Weights of a small GPT-style language model, trained from scratch on English Wikipedia.
Architecture: RMSNorm before each block, rotary positions, untied embeddings.
Each number is 128 + 32 x the weight over its row's rms, rounded and kept within 0 to 255. Layers, rows and columns count from 0. The size above them is the row's rms in percent of the matrix's.

# layer 7 MLP up, 768x256, rms 0.189, rows 0-53, columns 128-255
size [103 119  98 105 117 113  84 105 104 109  84  85 103 101 107 111 106 105 109 102 106  99 109  88 102  86 100 105  77 101 107 103  88  94  97 106  99  99 103 109  92  92 105 105  77 110 102 107 102 103  88 106  99 103]
[[113 131 156  86  82 128  74 117 103 144 122 131 106  92  99  96 144 156 130 102 111 120 130 104 179 132 159 113 133 129 142 102 120  85 147 124 115 133 127 117 121 112  77 124 107  70 119 173 148  99 105  98 120 126 142 164 139 106 197  77 123 166 168  74 168 124 122 144  70  84  61 111 147 112  62 117 118 114  93 150  97 126 157 107 132 112 104 109 156 152  70 142 143 106  71  84 183 116 122 168 182 183 161 131 137 150 111 141 107 149 130 112 186 125  71 146 119 121 141 160 152 160 114  63 153 125 121  56]
 [184  66 125  95 143  83 169 149 109 153 168 167 120 117 170  87 107 169 155 136 148 132 167 129 132 101 176 147 117 160 142 113 166 152 137  69 111  73  78 129 165  84 127 121  68 159 105 152 115 156 111 142 132 124 102 127 112 111 168 197 127 179  85  70 101 143  98 164  59 150 117  51  86 108 196 139 119 149  88 101 176  63 141 106 170 149  99 168 122 161 146 242 116 130  81  92 149 103 164  18 152 104 157 139 170 114 152 139  94 142 131 143 134  87 116 154 127 119 133 185 123  98 153  42  80 104 126 145]
 [133 129 142 117  51  96 154 141  81 115  93 147 109 134 110  69  73 123 154 129 237 134 161 134 136 105 115  85 114  93 128 162 152 124 126 114  93 130  91 110 124 133 127 124 104 146 134  84 145 109 140 182 129 113 132 117 153 182 111  98 106  79 165  82 126 150 139 197 183 107  92  85 125 167 108 133 201 130 117  91 112 161 118  78 105 131 113 124 166 128 173 101 160 144 135 138 150 101 124 113 175 140 105 155 135  85 125 123 188  87 118 147 126 117 120 119 103 190 117  38  95 129  93 139  92 139 182 160]
 [157 150  99 135 144  76 104 123 151 153 133 129 127 104 125 183 109 122 161 196 115  96 126 149 150  62  94 127  98  88 135 152 153  91 123 162  95 175 148 118  65 157 108 174 139 120 179 200 147 125 128 150  96 105 110 148 118  99 106 171  63 156  88  87 162  61 131 166 149 131 186 117 112 186 102  71 116  82 115  96 159 133 130 154 160 171 119 130 171 133  86 138 129 174 107  81 172  80 107 149 134 138 174 147  91  75 150 138 155 125 129  86 130  77 135  89  94 176 161 146 148 137 126 152 115 134  73 175]
 [136 150 204 232 129 106 144 128 153 158 133 164 130  77 186 123 150 110 155 118 119 164 147  84  98 164 135 116  88 161  71 150 128 153 109 120 149 147 115  84 156 141 124 104 137 175 133  99 142 104 139 102 115 103  82  90 130 151 159 111 117 162 152 145 108 128 133 160 147  70 147 163 163 159  79  55 113 147 208  81 136 112 105 182 132 127  84 111 150 113 146 137  86 105 117 146 129 139 154 174 138  92 163 135 174 182  77 149 172 111 135 144 162 132 119 183 111 109  51 148 120 105 161 118 171 132 141 124]
 [ 99 134  98  90 120 174 122  99 150 101 107 158  75 139 171  74  59 152  54 160 142 158 160 147 133 136 112 146 127 152  55 128 137 112 133  86 103 155 127 154 162 152 141  70 100 167 110 151  71 116 151 126 109 150 163 117  80 149 158 144 101 126  83 171 142 143 109 130 103 160 137 154 114 173 119 111 130 147 121 160 188 138 191 127  79 179 105 199 131  78 127 107 178 136 163 150 112 120 124 171 132 147 108 141  78 108 161 124 155 143 106 141 126  87 119  87 157 127 147 119 182 121 130 143 170 134  98 112]
 [ 52 141 106 133 126 124 138 168 107 178 149  95 134 133 151 126  84 169 137  98 109 157 117 100 139 134 110 122 118 127 153  85 119 113 110  95 136 110 198 106 169  96 148  36 102 155  66  95 154 103  94 107 153  68 138  82 136 110 144 124 101 114 194  60 103 126 128 107  79  76 135 133  98 178 127 129 131 155  74 135 101 126 145 157 115 136 138 179 168  90 145 189 118 159  78 113 108  64 167  51 164 178 125 135 123  88 160 114 102 111 180 112  89  96 151 156 161 180 157 118 154 109  43  62 170 133 102 211]
 [146 144 127 102 126 133  82  41 138  92 161 176 180 165 137 147 112 175 121 170 139 110 162 116 113  99 142  76  72 149 179 167 172 125  94 148 190 177 127 161 124  83 147  80 112 163 154  72 172 133 133 136 149 187 182 179 140 188 145 187  96  83  81  95 134  69 114 157 145 234 162 105 106  84 119  92 166  96 117 216 157 144 132 154 174 148 132 174  81 149  83  85 107 103  93 141 119 140 135 142 150 177  80 150 148 119 155  97 115  97 107 135 123 102 129 140  97 144  93 157 127 132 175 144 158 136  86 100]
 [120 111 139  94  79  72 189  66 126 194 121 145 178 140 166 170 159 130 105 127  77 179 142 149 140 133 126 157 102 183 176 161 151 184 166 140 157 121 110 149 155  77 146 139  93 114 158 154 125 146 133 183  80  61 111 108 137 146 114 129 111 144 191 160 106 106 136 202 118 112 118 110 103 174 118 182  97  70 182 112  91 106 169  95  87 142 188 137 123 152 199 105  88 138 118 126 118  90 132 102 114 118 125 183 135  88 107 131 154  95 179 126  86 162  97 186 118 121 162 149 129 111 133 161 161 187 127 138]
 [116 157 131 107 149 100 141 130 102 169  96 153 119 203 102 103 106 169  88 210  63  88 149 109 109 111 144 172 119 111 134  75 162 109 139 125 148  73 102  60 104 106 160 208 124 126  25 103 118 129 113 145 102 152 160 150  83  54 130 120 191 143 107 190 115 175 143  68 148 107 174 148 169 172 156 105  97 190 155 125 147  77 150 100 184 131  99 123 118 137 109 113  92 122 116  98 132  80 118  89 126 127 112 158 181 128  97 124 117 156  93 172 153 108  88 121 107 133 101 120 128 101 116 113 105 145 108 142]
 [147 153 162 171 119 157  91 150 153 156 162  79 150 113 145  64 119  95 148 113 109 102 118  79 126 119 138  99 167 124 127 170 189 191 141 107 158  88 166 109 131 134 112 153 181  59  99 115 160 104  80  75 104  83 124 143 156 141 156  85 166 167  94  88 123 126 133 107 146 119 132  64 136 115 114  63 111  84 165 104 162  58 125  80 143 150 172 101 137 103 125 116  82 139 159 126 155  82  77 132 136  83 135 166 161  80 108  74 165 169 124 121  66 139 145 158 118 140 126 144 196 106  81  95  97  95 201 161]
 [ 62 166 116 106 107  94 137  63 131 118 153 165  70 159 179  54 118 143 128 146 135 101 159 154 105 123 177 108  67 188 145 113 109  95  80 111  92 121 186 156 124 118 121 120 101 112 104 103 137 131 230 113 105 181 108 143 156 151 169 143 117 158 128 153 126 161 123 138  83 173 156 112  68 170 111 138 135  96 185 145 123  99 156 160 118 167 106 141 152  58 121  99 169 159 148 164 125 150 168  94 132  93 203 140 126 113  87  59 131 137 124  97 161 126  91 183  94  77 142 142 107 117  69  89 139 119 143  94]
 [177 158 119 119 121 119 144 138 131 165 192 153  61 105  85 105 184 105 146 108  92 126 146 156 141 168 194  93 153 129 130 206 133 113  82 119 159 142 182 143  80 136 127  92 144 142 116 120 138 126 171 122 146 172  88 152 129 137 175 170 141 123 123 170 117 142 124 102 148 172 106 123 131 149 103 109 145 110 161 168 119 115 154 130  80   5 193 111 166 172 126  98 145  92 162 141 128 110 181 184 113 128 113 107 132 107  84 123 102 125 118 117 166 158 108 176 174 154  93 121 128 115 104 135 121 161 183 137]
 [137 103 152 114 119 128 133  81 133 115 117 157 160 155 180 168 108 156 165  88 110 166 103 146 182 137 129 137  84 136 204 129 179 109  76  76 139 161 172 118  96 114 120 146 146 164 147 151  94  74 119 111 132 115 141 138 105 147  99 138 116  99 189 116 108 175 142  59 109  64 138 121 105 142 168 170 106 150 110 100 148 129 177 102 141 120 106 104 129 107 110 181  97 141  93 103 150  75  29 150 100 114 106  86 183 117 104 114 186 100 114 151 160  98  83 154  67 114  97  55  76 176 160 140 123 113 172  92]
 [128 153  88 167 182 127 142 136 172 137 103 165 171 143 142 113 158 129 167 114 149 171 181  98 147  74 138 115  96  98 126 184 103 147 153 161 123 110 204 177 158 126 107 171 151  93 196 142 166 216 148  83 138 105 103 114 148 109 127  73 145 164 164  88 132 130 121 151 153 124  82 137  90 122 143 164 208 117 172 101  67 123 144 102 141 161 130 138 114 118 178 152  77 137 117 134 113 121 126 160 126 124 126 144 138 131 187 138 148 146  89  77 134 195  96 114 160 130 123 185 103 150 152 102  93 158 119 199]
 [141 127  84 127 144 123 116  99 121 153 122  99 103 184 131 138 165 136  78 134  96 190 147 121 162  87 129 122 136 145 171 127 189 167 125 158 146 141 101 132 108 150 159 132 115 133 160 142 159 159 104 124 160 116 118 107 129 179 103  56 177 155 156 140  77 137 188  76 119 140 164 105 133 141 120 100 149  60 149 159 123 141 131 134 135 102 157 118 116 170 106 105 148 130 119 134 179  93 118 108 133 106 141 169 106 163 141 148 104 168 152 153 119 114 130  56 105  87 149 187 129 156 166 184 161 158 103 109]
 [130 122  84 154  90 141 126 107 104 166 120 126 115  98 107  42 108 122 213 138 137 141  52 179 151 128 132 135 121 206 114 206 107 120  72 102 145 120 132 136 172 169 150  91 178 168 133 118 134  36 139 134 146 126 139 130 105 159 135 130 116  83 136 110 127 100 107  76 163 131 158 138 131 156 128 134 124 118 146 198 134 122 118 148 122 115 118  91 160 168  55 133 131 112 153 132 193 132 118 118 138 103 152  96 128 104 130 104 142 125 156 142 114 139 115 147 136 155 163 120 143  89 185 141 139 177 192 130]
 [197  33 161 158 142 110 143  54 151 122 188 115 110 110  90 134 136 157 171 146 131 141 123 150 145  69 138  99  79 168 115  95 138 213 124  42 130 102 189 113 155 141 101 120 110 127 114 117  57 119 177 111 124 131  97  68 140 140  88  92 103 124 164  93 110 116 189 141 175 168 123 194  94 125 171 129 117  90 163 146 110 139 120 187 145 148 136 133  77 144 116 134 172  53 103 119 100  92  92 112 129 135 109 146 152 120  97 136 154 120 159 148 114 121 110  87  85  85  98 186 118 119 101 124  93 188  67 112]
 [ 98 123 163 151 119  56 119  81 184 146 137 126 110 166 213 101 114 135 132 135 159 131 118 138 125 173 156 116  94 135 136 142  82 118 138  94 103  56 108 121 164 122  82  83 117 138 133 125 101 103 125 155  99 110 132 142 121 106 116 101 198 177 134 163 166  66  99 153 101 149 110 129 157 124  77  89 137 130 166 154 103 114 186 127 127 114 118 114  97 138  98  85 137 100 107 148 141 102 159 150 113 150 112 107 149 162 102 172 173 116 132 119  74 125 169 179  96 151 150 202 156 168  93 118 130 114  76 168]
 [125  62 163 123 129 108 179 112 110 123 172  87 135 180 124 124  62  98 171 169 113 130 133 141 117 182  98  87 156 148 160  86 143 119 156 113 153 126 114 146 127 172  86 120 152 140 115 162 117 100 118 183 105  97 160  51 116 119  89 112 169 134 110  83 111 180 189 129 103 121 141 121 165 139 149 160 159  60 112 150 234 145  66 161 119 127 111 102 172 143 173 119 136  95 158 193 100 111 181  91  82 151  73 139  74 128 113  62 148  95 124 157 157 108  91 165 149 122 108 107 135  64 115 108  94 110 183 119]
 [154 155  71 103 166 145  58 158 142 137 103  83 208 132 146 101 109 115 115 160 138  79 162 134 122 129  75  98 152  97 107  52 118 135 100 182 112  95 110 138 142 114  41 145 148 169 107  87 115 151 115 132  79  78 150 103 113  68 128  94 194  62 138 110 149 160 178 179 193 197 173 111 165  95  91 122 166 125 175 101 154 143  99 151  98 176 127 141 141 143 146 123  96 147 122 156 119 225 104 187 132 136 127 118 153 111  90 110  99 191 136 108 141 172 155  85 151 162 117 182 111 105 128 107 137 188 100 147]
 [109 128 132 126 181 141 172 163 191 138  78 118 152 146 174 124 154 105  99  72 132  50  96 131  72 140 133 194 135 174 161 152 127 186  31 113 187 121 120 113 102  66 148 147 102 179 191 178 149 110 171 101 121 136  79 137 112 205 115 100 111 153 158 121 152 206 160 109 148 148 138 110  92 119 173 140 169 109 144 171 118 130 136 141 113 169 118 109 139 163 134 106 124 124  61 108 131 200 134 179  85 105 110 175  65 118  84 105 102 127 122 140 103  76 191  88  98 162 136 129 108  93 146 143 135 146 157 176]
 [ 79 177 146  88 171 150 140 119 178 131 107 146 123 142 158  71 150 129 148 123 221  90 148  89 111 163 135  80  85 147 180 143 140  92 145 119 125 109 107  97 161 104 155 106  90 117 110 164 155 137  73 103 136 148 164 138 171 180 180 118 144 142  65 131 105 106 104 134 158 153 115 114 116 142 174  66 132 131 139  96 109 100 124 180 102 115 167 167  55  65 157  90 111 168 147 124 158 119 161 141 140 148 169 141 173 103 181 122 134 100 123 163  81 155 108 118 132 113 137 204 135 110  94 114 123 149 152 120]
 [133 140 189 198 155 107 155 132  77  80 119 140 128 136 139 111 130 168 122 152 131  83 119  96  92 107  86 117 112 116 148 148 155  98 141 188 141 131 107 154  67  58 125 152  76 110 174 145 145 148 137 145 148 132 115 162 132 159 126 143 134 145 160 177  93  89 135 126  75  99  85 113 154  93 149 137 174 125 172 152 118 124 132 145 101 100  88 160  97 116 102 102  79  29  88 115 124 142 139 154 174 100 122 167 106 123 140 157 109 138  85  97  82 114 167 129 118 113 139 100 134  98 143 144 148 137 145 102]
 [130 168  83 102 126 132 141 150  76 141  74  51  80  98 125 148  74 165 168 156 170  99 115 109 138  75 107 113 115  91 118 106  77 140  71 177 143 140 176  94 141 129 180  94 159  99 108 118 137 178  83 154 140 110  73  96 139 115 151  79 160 185 127 154 159 132 141 121 149 199 122  87 177 121 154 154 148 121 123  90 156 133 157 199 108 129 113 109 142 147 146  72 119 160 119  10 116 113 113 157 140 130 169 129 144  96 107 143  87  85 118 124  92 123  82 112 186 158  69 168  69 133 111 142 140 140 117 128]
 [132 162  71 171 134 107 141 127  77 182 131 186 188 143 143 154  90  98 113 109 103  98 123 141  59  93 183 155 145 135 118  60 139 103 147  84 135 114 155 106  96 136 151 144 125 166 148 157 161 108 108 117 146 160 129 115  86 141 139 151  55 112 131 148 159 165 176 140 114 136 222 170 103 116 164 146  88 181 134 134 157 166 123 174  65  96 138  89 144 114 114 123 117 143  66 115 120 145 136 126 200 161 111  78  81  98 137 176 155 168  78 167 174 146 128 124 123 121 177 107 118 164  83 115  88 138 158  82]
 [137  83 167  70 134 114 109 144 112 193 142 112 125 171 132 116 160 110  87 116 125 141  98 141 108 153 138 164  91 145  98 161 171  36 106 149 242 147 136 158 155 143 197 112 159 109 172 176  96  99 198 128 155  77 196  90 154 103 147  88 113 141 122 167 128 114 126 126  86 148 164 139  77 146 132 171  88  85 119 159 126 145 122 155 121 173 156 115 108 110 100  99 132 118  87  96 132  52 123 134 134 147 104 129 127 175 146 148 127 157 136 130 165 166 117 145 154 131 131 146 197  78 155 154 140 126  95 150]
 [ 88  92 151 165 102 107 116  62  94 124 122 122 146 139 123 172 136 115 111  96 112 147 114 145 104  26 156 121 162 122 153 112  88 186  94  75 100 139 154  76 133 172  81 110 140 122 125 160  70 118 143 140 153  69 144 140 173 142 134 111 116 184 115 181  85 131  90 201 129 161 138 124 136 109 156 132 181  96 190 241 115  97 189 138  88 144  98 143 122 143 105 115  48 102 127 106 129 158 134 107 138 123 101 105  61 155 132 140  85 166  97 141 120  90 208 126 108 140  95 101 160 123 102 142  99 123  83 141]
 [139 129 142 100 119 120 121 161 142 140 156 136 137 112 129  39 114 118 192 132 105 114 104 108 144 143 102 173 129 135 185 142 129 100 202 178  82 143  93 128 149 152 112 138  95  93 159  99 115 131 118 126  52 136  98 164  68 114 105 186 111 123  95 147 148 105  72  85  94 176 136 149  64 147 101 138 121 114 150 151 177  65 113 153  99 195 139 126 102  66 179 150 134 112 154 159 146 124 129 159 145 115  78 105 153  63 162  91  93 150  65 172 132 120 125 114 111 145 102 144 140 197  74 184 144  65 134  96]
 [148 148 143  95 120 139 134 125  79 128 169 118 145 104 112  87 127 141 137 168 211 129 164 145 173 148 136 124 126 140 166 105 137 135 138 164  84 115  83 172  79 148  97 118 141 159 151  99 121 114 162  71 119 123 110 112 104 120 163 109 188  91  39 119 133 132 147 143 161  89  70 148 159 125 102   1 107  99 110  98 154 134 161 161 156  98 153  96 152 144 140 142 120 151 151 143 169 116 113 154 118 165 144 118 158 105  80 142 158  98  90 134 116 124 153 130 121 173 106  88 139 212 112  67 133 111 151 121]
 [124  98 165 155 126  89 161 105 153 139 174 130  89 176 131 157 185 119 150 115  90 140 127 146 117 173  48 187 116 160 160 105 161 126 164  69 127 132 126 130 143 159 114 102 106 172 148  89 115  99  97 130 125 106 150 105 150  92 108  93 112  96 137 118 133 104 116 139 117  89 141 104 118 118 104 163 136 120 143  48 140  55 109  95 157  98 131 139 167  75 103 123 142 120  91 136  75 118 144 141 146 145 164 104  84 121 148 144 141 116 105 161 134 151 141 165 133 178  77 121 125  78 147 159 152  78 168 157]
 [163 169 100 134 181 119  96 152  88 120 193 108 178 124 110 149 106 164 129  90 177  48 178 152 120 203 130  93 105 137 166 147 103 122 144 108  67 166 151  97 147  94  80 100 119 143 181 130 104 131 154 102 148 109 169 119 101 181 154 110  95 156  94 110 164 123 194 226 194  88 109 156 160 128 124 139 146 140 112 133 168 114 124  80 145 168 129 104  95 107  39 106 109 127 160 121  97 147 106 161 104 127 110 119 140  64 131  83 122 179 136 147  84 158 179 149 117 106 114 118 164 105 173 153 153 133 134 150]
 [142  88 171  82 139 125 112 120 131 177 105  89 171 167  85 184 127 156 108 132 112 146  91  60 155 117  95 113  59 184 132 155 162 168 161 122 178  83 124 116 120  95  90  74 121 182  93 128 110 119  98  68 145 159  96 138  89 127 111  91 164 109 122  96 131  97 184 119 160 164  98 169 150  93 152 133 117 139  92 133 106 151 190 148 128  97 117 129 148 123 126 121 123 134 131 181 140 104 130 174 159  82 173 127 140 104 105  94 127 125 113 163 122 166 130 134 119 127  75 118  94 158 161 112  98 146 144 111]
 [ 94  99 154 125 158 129 173 109 166 156  91 134 148 121 134 156 175 171 195  75 171 157 135 105 149 107 178  94 136 128  86 182 159 145 154  98 122 138  82 181 126 104  66 107  98 102 148 119 141 113 138 154 134 152  89 113 179  75 104 173 146 115 151  92 139 138  93 137  87 122 113 108  65 103 151 117 151  90 184 169 151  84 124 138 139  90 149 172 255 126 134 126 156 152 198 210 115 121  83 126 129 116 192 124  96 117 150  95  84 122 173 165 152 168  93 180 101 127 143 110  91 157 119 134 107 101 113 166]
 [ 88 146  70 150  84 129 141 117 126 101 193 102 162 117 116 149  89 162  58 128 165 121 172 130 145 128 102  96 149 150 195  83 152 149 139  88 126 106 141 126 151 108  87  94 123 173  88 125 108 103 148 100  66 125  96  84 118 115 126 102 110 145 140 150 156 143 124 151 165 121 114 123 147 130  94 132 116  86 131 146 135 143  80  74  95 185 118  93 102 115 179 152  46 152 132 101 166 158 163 145  78 168 116 140 113 134 110 174  84 148 102  62 130 133 154 139 137 162  53 121 106 156  96 134 126 119 114 104]
 [ 96  98 174 135 113 117 137 169  83 109 106  43 122 169 171 153 135  96 124 141  90 138 144 147 176 138 159 154  99 111 164 162 123  70 110 135 131  98 111 105 176  98 101 142 107 124 101 193 151 151 126 117  90 189  97 159 138 129 200  78 148  90 170 151 163 126  79 148 134 132 112 101 141 150 102 175 144 134 136  98 131 120 127 112  95 133 170 102 102 185  80 154 108 135 110 161  83 117 164  83 153 123 141  71 177 198 119 107 132 142 111 128 126 116 125  94 176 191 121  77 163 109 127  90 147 204 197 135]
 [108 105 115 121 133  78 183 121 147 129 120  98 144 145 158 125 129 117  93  94 119  99 105 120 140 103 160  89  81 104 119 147 115 148 144 168 132 165  83 188 169 194 121 126 165 101 129 169 141  91 121 110 135 170 137 132 140 144  93 162 159 139 115 147 135  92 128 163  35  85 144 107  69 131 159  98 113 113 146 199 143  88  76 150 130 170  96 161 171 135 152  95 138  99 132  75  96 185 105 157 171  94 146 127 146 123 144  63 150 132 113 115 176 160 117 148 129  77 158 179 101 113 132  69  98 160 134 184]
 [162 174 159 136 116 125 136 179  82 120 110 136 128   2 158 123 134 112 119 171 158 111 141 137 136 114 137 132 156 133 150 169 140  70 160  92  95 194 167  97 182 136 110 157 138 122  81 166 115  87  92 142 111 166  90 145 142  93  58 152 116  93 122 148 135 138 139 112  77  80  95 162 154 118  35 122 112 104 125 172  54 110 135 105 131  90 149  86 109 103  66  93  77  87 126  94 124 149  83 150 114  99 119  82 168 126 179 138 194 133  81 181 156 170 151 122 115  74  49  91 184 152 160 107 114 114 154 107]
 [133 141 136 112 149 136 104 200 164 137 129 136 113  60 107 117 105 146 162  94 107 171 103  81 105 141 138 163 146 107  53 166 122 132  87  71 113 147 157 114  92 174 158 102 120 192 116  99 141 106 161 139 124 169 126 125 112  91  82  72 115 131 112 108 204  92 129  97 139 153  82 127 107 142 119 171 145  77 137 186 167 153 100 123 112 128 190 131 133 164 109 147 114 200  69 121 187 152 107 171 117 154 162 139 216 119 116 171 139 162 149 108 140 139 162 145 161 116 196 185  79 120 117  91 143 155  82 118]
 [117 142 124 130 122 162 140 101 153  95  90 104 125 129 148 101 119 120 106 129 183 172 118 103 143 179 153 110 142 151  71 156 106 157 146 143 161 104  88  94 123 104  90 144 113 140  93 113 121 149 111 118  98 172 109  88 123  83  82 130 135 147 177 203 135 115 162 122 132  95  82 128 135 128 124 112 144  88 107 148 128 168 159 134 131 172 163 154 171 109 133 113 107 189 100  86 134  46 196 110 149 110 183 131  88 112 124 165 148 142 173 166  86  96 113  43 109 183 109 103 133  61  91 182 137 100 179  72]
 [175 124  99 154  88 146  90 105 126 139 128 118  96  85 124 103 128  98 163  67 228 156 160 127 109 151 166 144 134 143 122 106 153 120 140 121  48 161 152 145  71 139 149 147 148 135 165 157 137 168 119  36 132 173 134  96 110 131  89 114 112  54 145  92 124 137 114 183 156 116 220 105 144 125 183 147 108 131 135 126 153 134 125 114 166  77 113 138  74 107 164 124 130 169 177 132  95 152 101 132  96 129 131 136 141  96 137 139 110 169 157 141 150 123 133 173  67 119  92 186 120 150 159 118 106  82 125 147]
 [111 161 131 190  77 186 126 121 122 111  85 107 170 178 178 143  88 129 134 165  85 103 108 165 128 104 166 133  33 158  94  94  80 126 125 157 136 127 118 101 153  93  96 178 143 141 132  97 153 168 142 154 194 114 134 104 126 169 138 139 141  93 149 127 147 157 108 171 128 114 105  82 150 132 106 144 143 121 144 156  74  88 177 146  33 155 153 122  57 149 151 131 110 127 164 122 118 124 106 136 157 130 148 113  94 113 130 179 133 120 108 113  72 150 130 140 143  71 162 192 151 134  53 140 149  86 118 129]
 [ 89 115 177 108 106  81 128 120 148 149 107  84 188  63 125 103 110 131 136 157 127  96 193 194 134 165 148 145  89 148 164  98 135 111 145 124 169 140 108  73 109 149 166 132 128  82 117 108 109  90 120 119 111 134 103 141 125  93  88  99 121  86 106  76 146  77  94 112 176 131  78 151  83 158 119 145 153 161 171 151 116 137 163 110 133  75 115 184  98  80 108 149  79 133 160  91 150 166 173 119 128 120  87 128 164  95 157 133 101 144 171 140 126 142 160 120 210 153 141 161 144 111 141 153 113 135 114 154]
 [ 60 107 138 150 134 141 124  85 133 125 162 152  73 134 116 127 127 168 174 116  56 142 139 125 127 115 110 119  93  83  85 112 109 182 134 124 144  93 135  90 211  74 164 130 134 122  89 148 166  75 144 134 137  92  84 189 163  95  88 163 126 117 105  98 102 162 119 145 108 127 165 153 109 173 118 106 133  91 201 129 112 145 120  98 103 122 183 104 141 113 100 201 124 133 125 113 124 111 117 109 136 132 144 196 130 124 171 145 153 157 155 109 113  88 162 153 133 136 118 104 102 109  98 169 122 116 116 141]
 [ 99 114 122 105  70 185 111 139  79 192 154  97  91  91 104  81 124 162 116 122 105 196 128 138 204 190 136 136 146 107 120 110  98 152 131 154 137 224 119 136 197 100 173 131 111  85 126 169 113 157 120  62 123 101 112 107  81 161 131 146 146 153 114 152 130  53  52  68 157 125 129 120 145 129 108 136 122 109  95 170 187 132 140 154  57  96 114 149 102 110 112 104 146 125 122 186 153 105  93 145 138  86 139 144 150 120 122 103  93 160 158  62 135 143 155 139  65 138 143  97 131 114 140  66 203 149 144 205]
 [143 114  99 118 191  84 125  99  78 124 142 163 109 116 124 115 142  95 118 129 119  80 186 139 157 121 151 157 108  87 111 155  60 144 137 116 168 199 136 113 130  97 189 114 161 122  65 160  80 117 120 110  93 163  70  48  74  65 104 142 156 128 122 150 128  86 158 164 147  75 183 137 151 134  85 116 164 152 111 164  72 141 158 107 131 146 217  79 155 109 128 129 110 121  81 152  87 129 146 138 144 110 162 123 178 161 139  91  75 146 152 142 138 131 157  54 118 110 114  83 106 104 152 117 142 151 130  76]
 [119 155 191 117 147 126 167 143  93  99 141 149 156 154 138 152 105 158 143  90 147  94 148 178  77 128 154 182 109  85  47 125  82 129 142  95  93  82 169 107 155 133 124 139 117 173 118 138 176 166 139 159 158 128 116 109 129 117 117 127 140 165  92 195 176 158 137 184 140  96  91 103 136 151  91 159 129 170 146 123 107 135 122  61  49  87  79 122 139 125 180 147 140 102 134 124 108 121 109  99 169 145 170 162  96  86  85 147 152 144 123  91  71 162 136 123 173  75 112 128 165  77 110 158 137 139 125 101]
 [127 168 128 132 137  88  80 182 142 117 145 125 101 183 150 107 133 187 163 111 102 144 144 127 146 117 156 110 148 108  92 109 119  53  82  85 102 100 126 132 117 144 151 114  83 156 109 130 166 175 138 133 160 106  91 185 115  48 133 173 141 134 150  76 125 135 101 111 111 116 111 126 103 134 158 108 138  96 148 113 166  96 131  82 217 152 120 101 106 120 155 164 166 173 114  90 173 146 123 140 198 140  88 146 117  94  78 123 117 176 157 153 124 131 111 131 125 108  58 168 142 121  85 178 173 103 130 109]
 [166 201 193 195 122 148 103 116 138 134 112 181 102  66 161 132 108 180 138 189  96 101 124 154 122 163 142 121 134 175 169 122 115 152 170 153 180  91 191 135 102 103 166 110 131 174 137 129 171  38 198 140 134  90 104  76 119 124 103  88 122 180 106 132  88 164 158 116 123  78 158 149 118 155 111  92 144 146 155 134 150 138 128 170 163 105 157 130 165 158 129 120 131 164 162 150 101 114 144 107 196  97 144 115 148  87 127 156 141 122 119 107 157  93 167 186 144 123 107  79 144  85 172 141 131 121 106  75]
 [137 119 127 119 137 148 101 139 147 170 226 178 177  94 163 132 159 148 176 173  81 189  91  88 142 131 173  89 126 136 165 106 110 102 136 165 152 169 115 132 140 109  82 111 101 109 137 112 186 114 190  74 162  80 101 117 132  95 146 108 116 104 117 109  99  93 151 110 118  96 155 135 164 114 142 126  56 106 119 127  68 124 110 162 139 127  63 194 197 185 142  97 101 116 107  89 121 107 153 129 118 169 135  90 117 124  99 122 105 161 164 161  76 104 173  75 150 136 132 115 120 204  79 117 139 141 152 139]
 [146 111 141 138 128 137 198 202 148 111 194 189 123 108 140 100  94  70  57  92 104 120 134  97 156 151 136 143 168 134 108 170  63 122 117 152 164 151 119  88 155 197  59 107 153 137 105 141 177 131  97 150 150 133 150  92 147 124 149 140 119 137 117 177 175 129 148 117  92 148 106 157 148 118 106 110 155 141 162 105 123  70 122 133  90 132  97 128 121 148 128 155 121 131 129 118 110 142 184 125 185 137 120 140  80 127 119 116  99 157 135 126 168 116 165 121 137 150 133 123 116 161 196 166 166 124 115 134]
 [ 87 144 130 111 113 183 113 108 139 188 127 119 182 129 125 122 109  92 117 123 137 135 111 184 128 122 109 130 127 139 120 110 148 124 116 111 113 114  99 155  99  92 168 199  97  66 112 116  30 138 132 147 148 138 133 130 115 146  88 115 180  85 129 154 136 111 183 145 174 115 110 115 187  98 162  72  82 170 136 200  78 107 117  89  95 104 179 127 125 161 130 119 198 101  97 114 132  84 213 118 122 165 144 124 101 109 139 102  92 154  99 144  86  99 130  83 127 151  97 173  83  64 130 128 171 165 142 135]
 [127 136  80 100 177 134 127 132 112 117 109 226 146 107 137 152 129 134 113 129 133 101 116 136 124 140  55 119 157 122 122 173  83  98  63 141 193 110  90  82 192 152 157 146 110 155 113  96 135  38 153 146  93 143 166 138 154 114 156 190  82  75  88 171  64 205  84  87  70 130 134 166  89 138 142 107 139 133 120 135 163 156 117  61 155 180 192  97 145 102 126 109 147 197 122 116 137 134 177 106 106 102 115 143  93 143 122 177 131 169 106 153 126  58 109 144 128  92 130 132 102  86 174  64  97 149 118 115]
 [ 94 106 107 130 114  54 153 118  73 147 138 172 132 122  81 138  81  92 139  64 172 134 160 121 128 123 123 133 142 133 110  87  79 120 162 129 170 157 133 147  88 147 158  69 183 157 127 117 124  89 161 116 126 122 115 114 122 140 147 133 144 185 126 130  71 139  79 102 158  63 166  96 201 122  84 126 170 127 143 138  22 146  84 121 106 104 171 168 111 121 131 118 148 153 170  70 115 117  82 101 109 116 137  75 122  93 136 156 125 128 170 179 100 138  93  86 175 137 152 167 128 173 115 137 107 108 130 149]]